Weights of a small GPT-style language model, trained from scratch on English Wikipedia.
Size: 9 layers, 2 heads of 64.
Architecture: RMSNorm before each block, rotary positions, no biases in attention or MLP, untied embeddings, normalized queries and keys, a norm on each head, an embedding shortcut, learned residual scales, skips across layers.
Each number is 128 + 24 x the weight over its row's rms, rounded and kept within 0 to 255. Layers, rows and columns count from 0. Numbers have three digits each. The size before them is the row's rms in percent of the matrix's.

# k: layer 2 attention key, 128x128, rms 0.0853, rows 80-90, columns 0-127
# q: layer 2 attention query, 128x128, rms 0.0838, rows 81-90, columns 0-127
k80 100:144091066139105126174117067123134152135115176096138135057137119110099117089119125152090140132127107086137141113143146144125139157139126113184145144110120158135095125109111120140117175111144134148149100119124156140154141111120122139133123186105127075094165136144130091142131114132155132087111130152107111156146127172117151151140148176171125145138102126136086119147110112139132126130126
q81 101:148127154136127151140087118112156102116130086120130076158144118137114125139169153096110173094154113159123093133112129091100128123132185138128150084124100123123158097146091111150137143145113170143108146140127130118128146098113148127146172189172118106118178146120131185131138120122128109122119122176100110124104145128105103153130107137094113182122112169145101095110098104110129120111134
k81 092:137133118091173113151121123097172122125161121145135137085107174108142139095132109121080097118142182135112105130115152113169142126097110127125119116130143142155149120112099154152157129134115143081096098144103100160142170106122116129144109123078152116133162122129103133150165093109147147099082070132155166124079104111137065136140114136137166121097129131146116150112161146128126120118109
q82 101:080140150119141168141119158138087093143065110116146142110114128139097102123144164107126138104163173145126108160115131135104118124114149126122149088125130126132151115162121094142132096135149131106119111132147089137129136146149145144136181122138088091124126109106204103129121117165141128140120085140097121126122105138100181138151157098138109156108099130124157089169144173113115169125094
k82 114:152110110136186131134161190119126096114133123078100104159112097136152124135144103161149113163131111137114138117105168098145104153152104087115119123136133160137152160106143157120104145154131127121129137148152159147112161113123129106103125099125107186067103153111099088126146099117145126150142150139109156166148109144113114133148109100132137156085117166144138146122133120140133052116103
q83 105:131119112089096171150119117148135126112132159140122115162073084127084123112138136173121129121097106128128104168118103168133118109124132141109107146132130128127112094161081145100111103124130155152132121136143115077146122090139137160100074155156153113127124114123121170155107114094099116097165105116109113181165155116117161111130106146120147083093095132098117121118119091129109097088097
k83 107:107109156144167110145137135159158172129123115128110185130125124153169164128177083153167090112136149130106107153153107123117132141113155139124130112135114139124113131157139108142135177128108152157107108116105119175159169112087153139155131126122118155119137134132155108138137059137114131128153129106111121081149144121122190143099140120178169132131140116156142070136125102118121128161163
q84 109:067099121131120110144099123142125169162136123176137094122064103180135157146152126134124112128095142166096147105108093144126126120172115119145122109166116114143086124146120170152138125129101099118133153145127103119131166156087119061113135116137142130142161132144125118120132142130147074133125094126143126154103154091130167151133086111168137125158147154143151121135110144130089094101128
k84 097:150118073114158137112111154116110131145109109113108167124141120125095136135101117108130148106116145093072126171150170153099123092121135161123134144116143119156119104142123140139133144113085124173129092098134130126138164092186156176108129153126110137085091117103136125131074098115097143147122114094103160118124189123116123097155159124138088109137153127121113179135139151155141118149153
q85 094:111126082137141161142141167153117123163139127081138143130121144071098153089122105120124121142097142120146119136106098152111153115169122137084114172115087125120144111085124111129059070117136144147129091111135120112124118139126129109127145136156120153123130134136110105120184144173149118170148107128111139177182145115130107128131131114125107110189114125114125171108128160153093154137123
k85 098:098178140157145115135149105126141137129144095132153092088140097102137108135164162151139112131160129137154157147114106130129126159147141115121143175132103115107113186131154169112174163131114096132104142156120156120121132144110150094099108109158108124137129095105120084093131086116143108134144101142079131118143121151189119151139094114108155108138179114135145156118180099164120103138129
q86 094:119167087087126147135111136139120116165115149105124117155117153131113152134119122089096081122142170149097145152140105113091143103164140074130074115135168142140136148163139104116130153148134118150128126146117113165132143128128097077169106111094142156110139199140160134111124109128160162139151071114140154084134125150168117125133149149126129147107115158103113103118169102133107141134105
k86 101:155074092116137119154097134135127125080108143124130162139106126125137151133123118171157103139156177101160171141122128127115132155064133116149127146110112142110129132096131166141138140117116131126110127138129127083106157116110157143115130115120132152119152100134141087143130150128063091116160105150124161177121147185078147081162169143136106110130119075144096146137115157124144145118126
q87 098:113142133113168125154115142142128146146146092112112106082121095113107107142090093049129127111127129154140074135122112117129147117109083136111154110146116151141147123134118104128142167172163092111147096133144117105123147110118136171130129081102133114117166116121132121176073126153119147162116146122107098136127131120107103138102143140147149127072122103172129117172134167125122165075130
k87 098:150134184079124129159129115135126105136105136167104093100127133116185095158133153128181193138138140129118113130133122130143113133149114100150115105076109110143137145101141151130077141112158161164124162121160146109141111098167129090119101130165113175145155150118130095116136140155131134092106140114139122094095112154153109102131123120148158107152167141123108123093124124130114079107105
q88 104:098135140141129108117168112145129174139154127152104105131121182197117146105171139101116164149116093117092160108139180167125141120135159147101120144135126112093131135185127111121092136134169117124142161129127113129123147182153119120162114098120110112124120133130135077098140136136130118106131133137113138139176169094159142116147134115145135085137150116149112076092149142152139163089120
k88 104:101113107117162126129102172122114141161155112128101163146175114095098121146107110101118154087144133196097103123138120100129139145129109151107104127113123170145120113136131136126111121136118163112139106132161148123097114120095130065056158120157130134111133100162167132181133166164128126136113122111120119117142138144136137098156171180134103127133133101127130162151104098099125117174125
q89 104:161109080084119146105123148136108128143153116118144104156085111126138134106144114118099124107105124110131172139104102136112153071128116141153132112107158117145082121133141100080171070110097117165123129095144137139125137095126111085121143091155122168175145129100142068137114100113111113129109125124135134149140141160111084128136114122129144113096171136073150128127098127131108086169123
k89 105:144088117116118123119115103167128170153085107139146155113142149159118175111172147126144163146160161133157144143154150181166112114144128177151156118143138125133107165128122138115109174142148107142108152114129174122083058108125099137101138160127149111100096111103130122112134127125144117122130145104091174146109165110113176136114137108133137115122168079113118123149118112121166102130132
q90 096:090086123159111127114128139126096134126136130115162118135170121116123122085152111138136163090163111158100082133186113161136143118113133114109139133106164137127094131124137152148159155120101124097097079103102127103170160128141089161122125119144077128149134074099106114142104134102129134146145120122113183100133116128091133099118107141113127098133090173108152152099088174142141141137113
k90 099:104124128138098146150121094133156115136100148129144125173126134168132107136101104058096118155101080144069125140162152137080110143120104129142125113156119109105124164096109127108108098174152120118125148105123128146079144136110118147122134127129155132103079132106113108101156093129123137144086132126149128152141164150090074129113130087153066105138170106120131124149115104128142139123092